Weights of a small GPT-style language model, trained from scratch on English Wikipedia: learned positions.
Each number is 128 + 24 x the weight over its row's rms, rounded and kept within 0 to 255. Layers, rows and columns count from 0. Numbers have three digits each. The size before them is the row's rms in percent of the matrix's.

# up: layer 7 MLP up, 960x160, rms 0.202, rows 520-601, columns 80-159
# down: layer 7 MLP down (transposed), 960x160, rms 0.182, rows 520-600, columns 80-159
up520 108:133148146142115075131121149142182182141156094131099117113142152109117148115125138069139110139117127100107127129182139104124120156116126178121144162098108111141160128089155115099193155151137158115136080106130096120124160120147138126142103136
down520 102:116144167183146092111125139117171115135120165132122108127139149101107115191119133121162118172110160093153117155132126106112118142151101147162102127156108103101116116110147115114089139167142171129116125156106145123100099176212123097113176142
up521 098:139123127194140127178126137168188127170138128146141178116086100125099165140145113144114105132140156125118107132141092125116133105178160133122096159083104088169139127102151127168109106102108115174117107127151118130130134124087116099117114130
down521 085:124109112116127114141113137112119105142135101142145101150154160153149120112125099115151116126141139122124105142137166134111121120102114146170088107101138137119091145149175108158108147094126138146113105084139154113140105147196101130087179092
up522 097:106147130127123145152083094137156105128179114133137079100125109143181128134116123164184128142118128132060091143153158126154146133154148129086149156086114089139112108110081162119126173118131129112116124101123154140124084159108129137146124155
down522 101:110139102159126109142186151116098108142140097129145141166129170103145187120135172169087128149090125108108104132138152135106165105110154110138103093177161141116149159130156101158167112153133105138149105105142129185112123119140118151075158123
up523 106:142099174129120096162137147149122102116118095142148112129102134120140159141111138146080165151129095117112122157141126149091123143155135136112086132170174110209133124164129067154152150110118106148101102092102135080137137152121117168124113133
down523 111:155099141100121156139108157097126125141112075140124119105125137117150136155129107183149125084122107158110149115149132133125133119107114136158128132133118174101153130157143136153184142161110105127096133160127139133114133115156090121126148171
up524 109:123116153130092133139117098124144096108117147176163116145161106123173152099133143132103157115115116107107163132123116147174117121110152146122133107131153120111145127123133157087120125150129150103117123162079097106161147138161123136121110115
down524 108:179133150131144130097092105107094100134125129141141126106089155108123138104120096135120127119219132145097110116136143105109120158148149102135126119148133128133120125187132138099120178127172114140130149105109153120152135154100151129101127125
up525 106:115104128109096112119108132100143143089151115151076095126143142101098146115127074173120134110104156145127149095137132140127159099155136148121140178116197059132134125125153162144142130153122121133088139111137115089157142135106124110147113091
down525 108:140139077142152136161116082129148128103135151108140116160102099144157125123115117076118122179136119152106159143095122131115132088086123130167147113146124090111106134147119099107107081163068156128102129092150086091138101099130154117131113117
up526 096:133125186077116123169113115120119156064165092088125111111143115099151116104108131140112155140139155133127144100124152153132115119091140187151123148119141096109119126123119131166129117125070118134135125083115154141097138096109105134125143143
down526 101:139134108120131148126129140118115152106149159133138204153160095129125115160136127127119135152114149136157124106100122092120136125128138158117124166153167136139101123140107116113135173114180104140131140142178125180127123126128118109137128157
up527 082:169105114110083134175128122142108132091105140148094126123142120148094102129057130109133148102110108135183165168153152124093129093130128091167126128116173114145099140133132120162125111097112145070103167108143142156139137084142132132114128122
down527 078:101171105113130097083134154128078110129134119156171100152125145147114153108192144130106114119117100130079117141079137112150111197126159136111105142114124150135113115156104171102149140171147133142106132104124125106119140150128161103133142132
up528 096:125101126090093134104157090172137146114146125169103129161161133101177153115122142144164122146112132162114129130155129166093144135098137124101111131117162124159087125095122108114159113149117121207134123108136127104135127135114161098083110132
down528 104:126133113157149084125118135151137118116120159114122162095099116123132114105113130082111138148140080128165121162133085098114119115156135127082127133161160108116149147122125116112166101170130118128122150140110170134144123116185128116154095113
up529 110:120130154137119097136125154154152145122114139140112152119103124128112141122160119133145141100089086096108157139085127104154119179106096098106110093150138097159168109134114135150143126174141129114118136124139105166120127117122120136117163123
down529 104:125115111153102141108099111113139098133118135102154128110136167127136155131138097132105135118158165111116144113113126113138140096134105135092155125088104103131079106115096116163146139143121160175136110101128115108094142111167226169138125129
up530 101:149117093150130111121104123118157165105190144121145119151159128129095120152177151061124149133104112137160112134108127191085133143149115112112137119121138102127120126094168088149133111118116076150094070120142135110107158120105130131151093135
down530 105:132115124145112095187103131129120091119166137144129111127078141136145102136116076135141097144136131126142109073119133109144108111086146115112121129117136134093132078122116166107148126179115189106154120126134128112118131142104100150125133133
up531 100:088087136127095143158154152106157150132075143092145163131063131160156100125127112147130100121103130092122157135115114143113106164129131161150097112111113138115131117089123132165094143069135153153136123131169128176156170109120140103144083101
down531 096:120091154151107125147133128126131095128130108155127132152167155113120139070138124121096143139124094131125107158116068100149135136134112118130144091186166128126095163124122175134145155095143130132139127136168153155172101138138153131155176104
up532 099:125149149162100097144128096100096123122104111112104171146138164132102136084107118117102147126125121117122108118140122090128166155131135129110110137120134179176145096179172110123090133124137119128120115141118112112144108161148134123081074150
down532 096:132126101122138104165154157111132121183122148136104136177143138087119148094129126151126145124108135175126127138092164130161116134134105144156106131154121079165100196122148139145134108128157153144144134110118130165115133161147128120153131129
up533 093:097102141111137120156104156173155196134162105087138104120066092123109096151145109131145088100107182115107138111128134139120165109115122139097105165104111128117122120143145125133087125141135117146111083186141133117124136102129091146116113135
down533 074:158133126106131125121136127139124119088131123164177131142114123158123128089114094106124140137160200159104145115099129117096142105127134132151136103098117102106109082118153124164132108080091130135144133110132096098133108129167108162100136105
up534 103:152115114156131110108125119120135169124113159166101162114129118123127141190172092124097075088118174124110156121106130129109167122176136164100114152154132136142130147109137142126153123137084084148148084103171086157122137106123110134120131099
down534 098:121126126136120095143116102142137095115118148125137147126155082108164114124094155154127116139144105106090140171185083120092098150128173124133122158095118162094178144113101125141127165104182143120099138116104143164127108132132145095137166130
up535 112:087172115120145132182143097106116125132177149110101080107119127106103137125104177151160114106117166092143111197175114144142159162142118095098073141109139132130111116153134152101145104123155141139104142171133090116146131093109130124134142123
down535 119:100150118154109110177139126110107168119156137088129145167152089137156124130142126151137144104104105137116104101106144134145132117146137130121087111131131186129130098130125140133140098079162075158095137152113094156094122079144161133123119166
up536 103:131130106130093148148131118132191118139131163127116105126114134117128133171130128134146117143132112122087125137091147131117130099131124093152125134110127124058176147149131109121103109106132130093123122139141123152124124112148183139117076133
down536 101:111112107110118084090077127136123123141162106126157120102131161102094136148123138137127141095152137116142141137145100125124142143178111136132111148132170136141111101136116102110097101133111110111116154089121182160150158133124124089151127105
up537 087:128104086132094146111149074121104097194134130159131100117141110162144102142130155119143151104105121120156143151093121126098088089123100087148114128126162126119100187125150152138100082122123161144146088158145139116127193149118080100107126119
down537 080:179126094103148103123133127164136176124130131127145166138175100126100112084148119118145130124103094157140106137125116141138185160114176134116145111113158144128096129128100128123142130118176139133098113163123098134131084138125177155122127140
up538 102:110126145128182148122181100130142104110128105131097113127154116127188157109095112171146142118133106129135168160140131123153164119080121131162101159111078115125124137161120125119078110155142115094155187104092133124124101150134094162148143141
down538 105:114110160066136156108135115110084154099108123150103092130149117099135135107166162104136155134169091141110141150157129148141116097145144134152144071173136147125104117090132143124108124129162147134115151129126123137130156135175105125146162126
up539 103:119088115138159077107140102099144144096110118157115102106124144136148128108151175143111147106125113140117154152161128138092105130122113097136130034161137130128169152115125128128156127153095131128140103156184107104189133127135133154086140155
down539 114:125155108148136147128097158153152085132104112112129147160106129144115117136084106103114134151090101140116097165132134121111137145142129098158148147127124141174110116116172109169141146181133114136133126129114093145119103151117139143088080130
up540 102:115206155149150164119152124147115141081085145159145148086134093131156150122109115132139143127121139155112133107123120148133151151127160131109124091087142099096145109125128103113101159135142119140125133166120109155183170080141152104156137111
down540 100:102084107173136148109123185135110138113088104148121147138137138136100109117102153133110123135143123110159173129099132090157155147129125112139114134129124093191114146135157133135166151088090155159123143088118158127118131132116122125112146112
up541 107:105125165101163134151158162092137132155104129144081137116164132108130122158118095136096154119171134164104144093117127154069101151138084138143116111123191091124110138096121158143157093125093097149137128135153126125147124140133152109116118131
down541 114:160117111131107125153164131137164091148124127139152075105144148099105131127149108124127171138132133126163111129143118110117156133154141140125175063138165109164105122106129100162092153129163146112119104108139146100112119151148088121147111140
up542 102:104126134110131127122144110139121153150168170159113140139124156138165144136129105135148147081102129114091112127084166145104127139147087090119169160121126141127107147125182129122168108115156162096133133123128112105163169139152083149148134097
down542 111:137126116170120111109149131150145124154161150087158140138111135128142119088137138126111165152157146156155128148146170144139113164169110111108108118171120146123176097120134140127139101147172143151149092107105109130144100162143118145133124129
up543 100:121124097151119124174115159121156148085112118149145167160108152137128111125135112152168145136121105161094101087125155143149170142118124128130116158133147119106122125136098094117113093127142157132158134175138114102102087121151121100157153099
down543 101:121145111139134133106117120153133140109118164106112117102139138137114104149172124124112125109165107100120165120113176117150109163106170086108148152081130115148154093079144150109145122162133134150106138166112145132160093147073132162123120136
up544 093:108152135169117106138128109133139138170111167096096098114102152065159174130119115131122097103115110141130116106141116111145123108101145149175110177102121162123103168176142102155096111162119147126152123158124114146141113149117087106118139162
down544 097:083069107095112102137137174116120165120166114159133138119124099139153086122148118122111162125148134070104098105159136168159161144099106104157142122178118143160106104096138088110117139135127132119157152165159129139121151144161080116131149112
up545 111:115141131125139142127144128084100122108139118120116171163097132090141137146161129118135127127144082164120117163130137167118113130117114153111143095133150152154151109148132114164126167133146115122159089100140123128085117150132148159171116139
down545 110:113095092114113126141135142112144164076133079128135178126107096143130129123150122117212151127121110153149174168145132142152124145126102190067200110097139148136149132151156141109151106121098132135105130144124141104158113140123106124105127101
up546 106:093132105096117075148154071086103135128114152116179182135107097097130120135135112122082077126135160127121142148100098158153138159127136135138110135144115155098134121121132161118100131153098165120116077148087131138138082136159131174167121158
down546 107:167133092101133131128064148169126122106145105124112096152121126153101109096105129139134093133107105141165099133124169128150107120122110140105105175115084121129166180146163129130094109094130129164101123119112136122128129165168121112095136088
up547 119:119089156104192161095138129117173123106132137135123127171141154117123116131110115115134134137129112133121095107179101174121171126103139103137145122108173128121116118140126138154131123119131135079142106128110132079148076136154118123168148128
down547 111:123110103113191172081124131169130136113129104141119179162112103126160125074114081109105131137163112133091111122124113120157136088095168098147135093132155104101133160170125125151135123103095136123143134137133122133113065101100129120110116118
up548 104:109118150103111097118162154139104104118140093166131106149093136090133128120133104151159080152170194108092165088142129101114124129125149144157146124177174128137164118182118130114152125177133122172133150102125115107129117115100119143139117160
down548 105:137106142120155097127121137113143089139177145132143120111180084131116121131165176130143149100112104105142075109119129121132139123137156097113101137135103110130126084125142113092131090101134166108137147141157090125160153093098141128115158134
up549 106:123129158090103137105106123130137053144150118164123095122085129141145155105108158145127155122138108091159106125079154094117112171109138161147173123132162112098125100110122153119140142144129145152144112134139172139105141111141133114146148141
down549 106:124123122148149116127141140094106112103049139128124129127127129131106101142167103166122116122093149131118170107097085119116116110155109172156125123131112129156105122166110165111138159122139139102136153151101130078128119131140138118080089133
up550 105:083112089114118083138204102127147134132156148116164127173139136121107116122117094126130097117156140129132120129113144091144140158153148124156150109151129115127153119150111119128111139126130092101101140148130110130142082142114128158126154141
down550 104:134111091148106158104145155123114110105128162127082151135169165119143126109113141122168128148110100179115201093079150106130153132145149094108095151081077121139125136102184125151137160123125145128112135166169097096130109163128130131086153116
up551 108:160177131125110124109142128157079089137121130118135130112092124089125098105133108145146091151167149127161143084105151132132125102190124113128082125174148123153117089153170114139127123116175132090116135111130087107160115114133064169159144145
down551 126:146118103101128128111105156177136132090180119097125093161131149084161154109140089106132150165103123185163152121112161090136139096138101155152104127104096174125126120132152134149107147147114135143152106154124076136102114142099113112093132125
up552 102:087158121088129144154137130133122119092172156146105149140102112108135136092107138112132124134122123125127166109110109144162115145125140126177114127102145146107133094090132110110140132158081131138097115092165125101091116151153131106103168092
down552 108:139150144187153162104147139115139058147133103159164126103146152129133121106147170152117131153133142145129102150164114133153145137139139112133157122099118129163108130143114073150144176105132105169125091133087120111143155109078140140115088121
up553 107:109098125102115116146106072137121164127098141118156134102108136122104135121154140158175108111142105165120121163137144136145122139145086122161121139133127096162096110098140130121125138130084119166156158134099110105133150099170119141120117095
down553 111:149131111147088133116125109103122157165075153115092136142121147139124089123106108156123150139104122146096118111102105146151115133080124114126152134113129125124104083141089138190112151125126144136127141135165093103123114153126117149119150157
up554 102:163140152127152144104094168145139141077133133101109114088115133127151105130184147111149104131101096139121146079137118120115132146115116191147137128156098122144115113099093118192111098148103131163129118129116144139167109108128137133126137146
down554 092:102107124120162150128146143153144123134161135161145139177114119134138144137078111134127157121119101127187126121133138098144135110163101112090165128146122136115132131131170128104135173113094097124141149135120137187086090124112126073108147124
up555 101:116110082145121157109132092100121140101113158153122142123132109131145135159141154112143112133124096128111170113153162119126141099117128124151170142151122152129166106140124127119173106134113107127153149101132129167166106140091100140136109142
down555 095:123141164091109157130122148136126082139192136134132152077123137161131131141150121111129130119097138103087114115132068094125127122157118141114162112079140128162107127108165144113123141164132092143137113142166097137091137096123159150119148107
up556 096:147127109152133079134126116094125109124114115139108114155115117115134105123125147153107107124101139151097149096118112110121124162127151136113110119104128168111156114103128144123179120099104135134090144182153136111103162163152091127109089175
down556 103:092113117098142077124119145117103165128116155124157130105071138111127118136093093124122149117113116087160178095141115116135138095128140094172134107086099150109105123095140122133143126098126124126155125109072159133123121136117130114109134091
up557 096:138134148161112132181149143134119073114125130158120142099136096140159159098137156179162152124128111107147145127130190128118145094098133089146137125109111114137130134110107139154130140159129140100123130153114113178116141142108130126130084133
down557 095:180125106102132203137114130132101119139133141172130132124162130115111149089129152081129165147166127112140149143112129128155172169145103189119127120121129151103099127109092129115137146160095168139126132139156104146137150156189108134172185112
up558 101:110167138130167140153163102118195102169122103140153158127130150107110095129133146153129127121152108128122110090114110157116129124170135086147118117156117126126157120109111102159104079148127128149135167099125128113083152128155154154147158137
down558 103:090139095124092112117168155096136116120174100124131115175151126154154118082101152123069134132110134107128120115096150109150136148159133150113137114124148139098110126087155153097109139118147143094113135136063110117150110142104098140124136144
up559 102:101110173144123120152187130160112112138147147157156119125066128089160136162163138142113123104168131106121157168132160108113116137085164103127151118130107113113088084115148160118117082161094115104114132129147153143126109099128130083148117175
down559 109:140144097135125154121123121153111141147102122123133130122150089120160151145128155101133137065125097138148095163125157121131148157132162198121137130161170098153107141113179185121088105133139139127120142148130111174097084154137137085121148150
up560 094:137141154141155122148111100138139157111138132140127164067134143108093141126113135150160129119134123126136171155102121079099083151112083121105131136174129122126121104105110161144186133113087163122159167106112184137123110135150106116143142142
down560 100:091168106153107140100104149145117127100124144125103086141125115132124148102139131088082159153105170099143120137135169122148136162139108131163153127156105155113154131121169135126152129156149107117143133100068136106117133110133145115125109090
up561 099:062087121154083147133073118125170160107158130115115146131118162133132144129136127170114120148126152139090153128137115118145073128085112156161113165156136127106145085124127080143124142090127143131128131113113121108114119166146132107128142112
down561 097:127117154140123097115099142127149120109144110168155083112127136120130140159116145121106178122105140119149074142152115109102100128159109084122157097135092132152147148110096117087163115148122149192135142150141126138175150124085119100093133135
up562 105:168142182158139125159147156145108126169142166102109146141104147117100117126131125158104103086131142152067116130115118104122171106112102145169123121141127095123117136141132131134141090099183184094111132133144156130087154153118167139113157152
down562 103:125119102139129140135115161155173142135114165077107112080127115106087162142100132131173121146137140142148093124137097141136157145126135122138172166148189126178109205141128140092154120144111147108179130080171111152114141118136166107136142148
up563 094:175122108146106083130155101121103139084131107147129108131146112120071149151137150131134114136140155112082153147096185115115132102157112148095099118075112145112138104142090157153100129111112128132148127167150106178139118086125150169146168116
down563 086:149088090143126166120104099165136147077138177104105143095129125158114094140135128109135168137148107183124133157132165123127130137135113137141146134100135157130131080095174146142131181154098102084169127067116140154103107140137146114140145094
up564 099:104148137088168083119184124142116100106117142110093125177099080160122137089131134174124115127151143134131155110138160130104116168103128071147126118112123105127094138114138112134116183133157149084158128112114158161094124102100128120126151119
down564 099:126119133125133163147130131151117122137118106116124103126137150141155157112162126119117103111143150121107157088097150129092130140146130139176115122106122141107157160104111126098133174161118101113140094101121115128173122120142105156117114109
up565 097:117109151093155141128092181097120130108144137117139137135108141120115137138122101171144081174097164122162136106122122144168136122161118093086097106149165130135073154136108142126097130112122174123111126114140123100105145130112141099144159174
down565 098:176098092152145131162149132125094113101128153098094134144134129132179145147178154086147147105141088171134144068111117119108129145129094130102160135113122142133132118113131101083118185128096128154137134116150151131097122151130172144151075129
up566 106:145112140147161107144100157137121159177174131108122135143174120166135166090113089142100112148133119144082150117175147143156155133116130136119105134088144101131102114152136182136095072121120160132108096139134159096153140137086151155132171123
down566 101:156125071120141119130121128123182132123120101132111152144146136120131145139170128143099108139134125131144133128110086137136129140096130122094120127100092099141094142111124157073114108108142116172119118125141151108130132128102115116144133151
up567 101:155174125139169132120144129152120095105098118094167116087114164128115148138152165147124085124121105098131109124100153162127157109096088144119062123163170131132117142175135151111134145112126168113131152129102120123160083121145118139147113118
down567 113:080143109135115150132108143131153159169119083104169134140099118136117114133128115157135124106124112116129082147123149094125107115110110098102119156105180128159085146138149166128089103155156095132114098111131116146114148115108097105132093124
up568 114:129168167120135151139118168139115126116110110099138127143111095130156140116106179144173114103159144154105088113158125135120097128147157152126142089132125091122121094136135165130153108124143128145162143122193118079149103108092099140113135132
down568 108:101185151100110127184169136156104108142101114122174119115126146147138144083107138114122137139130105166147109092133121141189150111108117114135120122128094088159122137118123098134138134172128133106144095118131135119172139139114133099130102062
up569 101:139124180146117145140112141091149134164152155138114144099168129140122121137115149164115097164138111183158163132112121150106118141140153103145128094121127124132118106108119116137139107134156157133109097143139115127158118112109151188148130097
down569 093:150149104111127075138155118129116120117118190148133121138117080075171142155135109145109155083114140101081116133151088144129134093135132115075099126109140080143136132104145175101165126159091145135162138115076137130121158141117111131124120140
up570 094:131147168137171117130144117104139140126113128148169111121125130136127177145102102121180141109146144122149127116102137083134109159114137142126129162155119129111108136134103127160102100122113105137059128145191113102136114145132089105106143110
down570 084:118143128170109122125144177146089140104111112159147136118113108108097112134140101179072120169079168145148129154127162097110081150098148130133139112114096157159121124119116126176165132160167134153137121115158135137142133112120101150117104147
up571 112:109141149080152160107138111119140150148121086117164155140126161141107125139112112143175120128146103091135059148132145150111119118154120140142064127154109153161090118078154128087139173106114100133066146125128096095107117163120139134127139160
down571 118:100149149072109178107135106103121120114157127096141102142135101125161119126121110093130108127153133069126140172132114107122113156130111111144074171118103148102130170100123127119101079139105175179122151108163123117110110111135093128148159118
up572 100:112100157110083142122119122134165148135146131130116161121133118167179122117113166124124141117117151126126123124121165068110098135152131124110098128166113130156166115163121106177096152151134159143134163162123120134090089143090138146110111148
down572 098:098109095124145109120138108088151128161120133137124150102154111152125164132156115111163120098144122157101119095129136171117135156156128110144144110140134175140147114092125162102177104143158125141116111098107111112153110134119199161100113106
up573 103:114086112069114117094113123092117138173134134151130108122123169087130150147112172138111145116118168130149142135136140115107093109174101107132097134138087102164158142172123071117144106148154105120160120134097135143132119124102098136140130110
down573 096:143150165148111134108116149117092114134113147091128137150124130126120158095110158109128173098113146074095151145123144110134113089110149113091100150142112106142138141120083083103145133154187101145112142144150092151161103126124137154129141116
up574 095:114152139137084176111152120125076111141092105120133113115107138119114148137137164156168119141132164148093120135144123124107153085171114149143145125132092083138181144143124092125095104114169139120155121133129105139146092122120128133111159135
down574 094:126086138118135092089135141085119159126106134116168137168144099133136094144145161106080117134124148136142134101173073125159152108163149088157150127131130117160116115150114099130096144123121168165192162111076106152107157093174178153122100102
up575 084:113109156120139132153131113102131163131140168147111146157097134113087105166143111128161138127076153146156123159112127156108152166153121148155124116177095116060112132152102141152138056126119126120142098164138134128074080153119135118140136113
down575 090:098138125133128133141119133146108137123088150113162126100122142141161117116114144146113148084197108108077124152097124129131124142107118142115091139133136131123130152151082121113143161155137154129122192150131134128071139084154124108140157132
up576 091:120128092096188178144166135145148129127125095149117148104133113156096136128089149176107130117132082086163128146133165133128109135168081119155109153134108139182141124115118150106128137180110127134155140100132106094109108130145137116137141122
down576 089:120111108120126121152120144104140109119133141163096099129170142117155124096162163108088128116156093116148101113117110122140117128123141165136143105092157148102129146128153179142110094150123098159117145128132104083134121132147177153146169172
up577 099:156119137100097129141128124095139097106134189098140139123114151130132126114120107110162107122131150148118132125159118146114126129148077088078136144119126186104143130131119119167149093151095143139137145142181131100112128145102139098107050133
down577 106:125150084119144156081160142121107106114083133126128108148098127124095147114122075147128171135140128134127111126112130081111142138134080098164136139126136144120112144134129144133135162083155168171176156119133104134172129128145115128086141086
up578 099:130127125106162123158152131104151059097099144147174155107174122130152094171160145121159122109158105116160174126121103107095093148170107113129150142120099079134146112144130128131095089137110103123118120090139109150141123162123119110159131096
down578 098:138129137085132102117152157115121119161108110110114101161180155131128173133129143143157154114122105128086133114117081172153117137122118161124118103108138131115091156087159091160133106174079134107138126154072117105124126137151178115063158139
up579 094:126131117097112144129162101135164134153144089091146160100105119140122083092116141123128117112119099150093094110130180100115097123152148143148129142131160142115168099134108116106116173115142138123132157129116174106162130092127128133123157176
down579 102:131145137130108105122165113141161113106112130071131143118112124116120107128119146118129130120126090122147142157121142097133154114145139123094148113105076085134090110175141133081128129099141165165157154167128077154119143132144121115100108106
up580 109:165141092159145103158131103175113137104143147131088133119154112108138118138125128142154110156114092074133110152135127077147130140191164106103105156109105134081158112108143124129125163171163085153118140133135161161077096113121129117145167093
down580 104:191129125114097132145152111138129131188111147122136117125150099111159119155154108148079138123167141126117174163098161143102131127144088108116158102141136133150126153141118133182103133167093114147133164096113145109104113109137142163166101104
up581 112:139138138148133121124135115103138119134164142113140163089095146108111151155074154118162156086109096156146101096090119141137117111085122141148122119123112120149097100119131127142149155156129127180124137097152118147124135141128175144137111118
down581 122:159136137120131084145085127190087120148157110114166153125114147126105116111128131085129146139126096139145120139100128130163155166158155125143143141105147103154074143080143124128081140104126129096173132142172136118121144105088113162126115122
up582 097:151106085104087106126119111142096143124131127151096134096104131186133146125136158099077132135151160110164148152122086119114163145154115124126095137125123126164158147167154133109127122129147152134099091119114132103172150151126103114142123165
down582 099:089110132081093095141125103119115106087114090130142116156153122166097117100098123137105142105128135120148153154152130137155101161163102101167138123133122118165109128093106144134149155144201116131112132116151158135098161119155142101117129141
up583 099:105120126105168118134132070065139101119129119143133150173164117108126145104101146141106152143128149141104153092112146119152120195078156123145140138130107098173126099132117168125169140158116098108132124116170098146117161130103128122159116093
down583 107:171122148096145111122146136155128108153116170117111125137155152137087104105178137100124127143177125145103150107170148169141105136136127118133129169112151144157171141135143103123094159127142112147128123089117141161163151159102169110125121108
up584 087:149114151154116140117091149143182155164181141155118084132121087116153130140156146145138121129119132104093104106102139143116128122113119126132145097121103121146122114147084103085124135101135099138179128147152145131161167134095128127114143150
down584 094:110175113084121132107123129157107088137149104129113128165134150161103131105136117117128142133131135144102132160158137121149134147182122107098166134111172104089143145186102112107157155158125111141102108122106109131144137127137125144119089134
up585 106:121116155113131135140169108158161145141097167161119154117141134131119140133118120103164159111160107134111106156129148098110156105160136111119108105127103130148107124106135135164187145147124108085126140148106152170163133179118139119078091110
down585 104:121131104150162142122130089179102134092112103132160139111085141170086145115167106155078095108131104098120151138090072156126113102096121137149129126139121134133141148141109136102134143102124134152104127110107148103095123127102121165174126136
up586 097:138195113132105124124178126118091113129137119122129159104165145140124134089141162122128089127097125131133148174124109060115098152154119083116106106106170130146137125138102082104124116113106134218160094116109122134163107150121115128125108101
down586 093:119160088189101109114096134098149095157132139122133117137147128086123137162128108148132088165119129158185163121125109134139114096112149185136116131150124151097111150110150107135145132124138115148129116112151145177109120100158102144115114132
up587 105:107120111123136115090115097141108095140136151131125119123141167104125143130102100180114124188104090090117174144108163115116161103143110119153122114115164127155114131128134130120100175162119111142092175102114138122105136140112147095127148115
down587 097:147097122172083165161133171142096175115119096103145110113120118120148095132116109103112112180140120104145115111132124155153155139133130168132150106166153116158088178139101165113147154141140149133156100148124081114113130162138141116129088105
up588 106:105158116153137157128119143147140159131143160110161125164112148118132114111118123176134102098127147133150081127138087105112142112149062156119100108160159092094139135105134130139152132105118166120099174136099131133153134177141093122113097131
down588 103:098136130126117140122147132088109088130168096129134121119145138133119161097127161100106127121133118121107110134133121145151122120150131099150117111114191166100142155127121150176131169120109092125117123103157137147135117101154172138137093114
up589 087:152103141137120124077102133113117158091124119107100153151167158120133121153121160121133116083109113121163122112149147110131086122124156110099160133121116130143162152124124149104126088112140143160111151095131158179122134129139130151116157132
down589 091:140101116133108107161164149151132110082141115088116138116113114153124149093095096172106146127177126147098118094113106122100162126138139119098093105129163099127116124110107129104129141142133120134128101117120125094133117119124095075131122104
up590 100:145146109098126126132128142137114091071168142141163135083103162124120121090137101173102115129133147122107166153149123161068108175085141148161140120130140167115097122106104122094141131160137102110164085132125097140163115136078170118122120127
down590 099:087129112103124151189114144131162124124130118135140119161138109075083115109102120134093155129167144148125152126122075125106095117122149153150191125115145146149132163134148123179080176136100102104124120132130154154138139138131114142072105133
up591 106:181109103129123101120156101157137107122139122140096152099112131100146133143178141142140139089095155132123137108148122174132134109154148159121137191125084094090105085116170074095163118121123129111131117127070132132157143127154135135145140143
down591 103:108127135146127114095138136154126079137171115109143141117139129110121121152144149145139110134138159076133140145148171163140141120154137164095106151106131084145124070147151115138162105133091139130113106161090114119130124159144152098135152117
up592 101:101144159110164111110093120126140132118105147095136114082107092091144129127121084112147147136106090125152131131153149087115125143195122107153132115126133120153114130146147132127133120131129127124126115103173169127133081149113140159144138140
down592 103:117166155089123081149106106149115098086129098125112131128118124127105093111103122149141138135101118121111104112124107113113141112113126121140102119120078155126134076133118153085103123096133138116090122123110123156102124186153084072101137163
up593 101:108092142174116155126140139133172117123130109120153118113102126161146149077162130157138112146062126148100159101110110141097145109106123141144142152166126136113075106125155153115115075156140126124126134122088118139115180143119142201147115156
down593 112:162094137176095120162157106092121116141102115153157169087162097142163144164145111111118113165173126092163096128114132133120126176121110146140142157110092094128115110128082120187131159161121153143146104158109105136094106115091139153078102122
up594 107:085139129097153117140139097117102161100139141123131086145140147074089138134149111153121161154107172131128132085093131138136150139109110112128137108150130112120134107108143134126129120115126107149147135104175157158120132131066112104126139113
down594 123:109191115107162145139135118120136122121159120134111143160096136141115138151176144101189170152112103134102146138139085146152125103198095109147150094114142144111136093146144086163146107126122101100142117119067173160138130147130139127101124134
up595 095:093103177113128138109118117097137113172088097128102111144054165092178150109124177174131161132095118156135127123175124152135107114156125153124103132157132155099112148111161103138127087114168130111122116119115151117127104156101113159132118096
down595 099:132093134139118085115129156124169106136081183098116119115097176110143130122163129162124098121143120132104133094143125128143102131115163150156097120126131141134127130139200066147120153156097124099117137178114115152132147132155127118123131110
up596 102:125098148181156129126149068107180143086160110167144108134088109091155152117141132132120156098144160148139134178110136156092142129124123174170101106122132125152110114176094116156079092150143120119085131101141156132133111115161148109127134101
down596 091:135141175154119147104132127097136135076138135137136110103125148155117116133127126127134081127103194121145081174141137115120116113125164168113118100130145145130100131111141105136110127097121120120109145107152130120123080095135140126131146109
up597 102:128065168138089096152124161100136134143103107177084139126109164072136116141119159115140129104117131076109139117133127109112173132126128161159082102131136104100107176142152123118158136092075154127102100137112124134143139098170116095144121109
down597 098:126128100122112145121119057100149116133119143115106183101134081150124123081056074083141137149123162148115108120119150151148138148090164085151146144115122151107117123142092114119115151140134167161138143129144099128109163142119133172148113131
up598 105:107149149141146107106136130095155076089163116128111143144116121139140134122139158103090151133126178155121104111126135110103175123139131140155112121143150126084088161160141168116135065090134127132086150103181132107144156164095167148138124127
down598 092:147138126145112136165127124169108133157120103166150131116083164137139181126126116117134097125164124118161110102115133128157107102170128153149165143130168108117135131123052143148117154125148143084172117107139144134109123122165166116161120123
up599 103:110125161089169119141118115138099163114089121130124124155163088094113164130145118138124118115099121104091134106137160141087135090101128143151098132131066096096084105096121110157118096117134083156160120122150128156119124141096144138144154157
down599 094:148161140091152118116106130127154168123155116112104128114125149146134095142159069146114139166109109206117137129120125171135137075143115134096159132117118134152140144094096130130104119124090162140150157117104132170125144091157132090111132126
up600 085:177096165131142173200139093105118148153082095133099116146104121122152140161111139152139128086110166147130141170150130116106152131120124120148134130163157117138168138097136141148127139152114146115118092122111156124124114147116158100126166151
down600 083:132172110117137120125143143128078135155081135088142160109129124158106131104162146102121147116149085161096118128069151137096149134174130130152160159107149092110091125118122073138154124141105149146087137127149157105131176110128124090095059112
up601 097:132088114118103119131129124152162142129109149137129128091125124102115141157100124123125130149092170140095113087107122143096154148108097169099117172112115071113104131124127103153161136063178154142136152179104146142126114137144159126149080166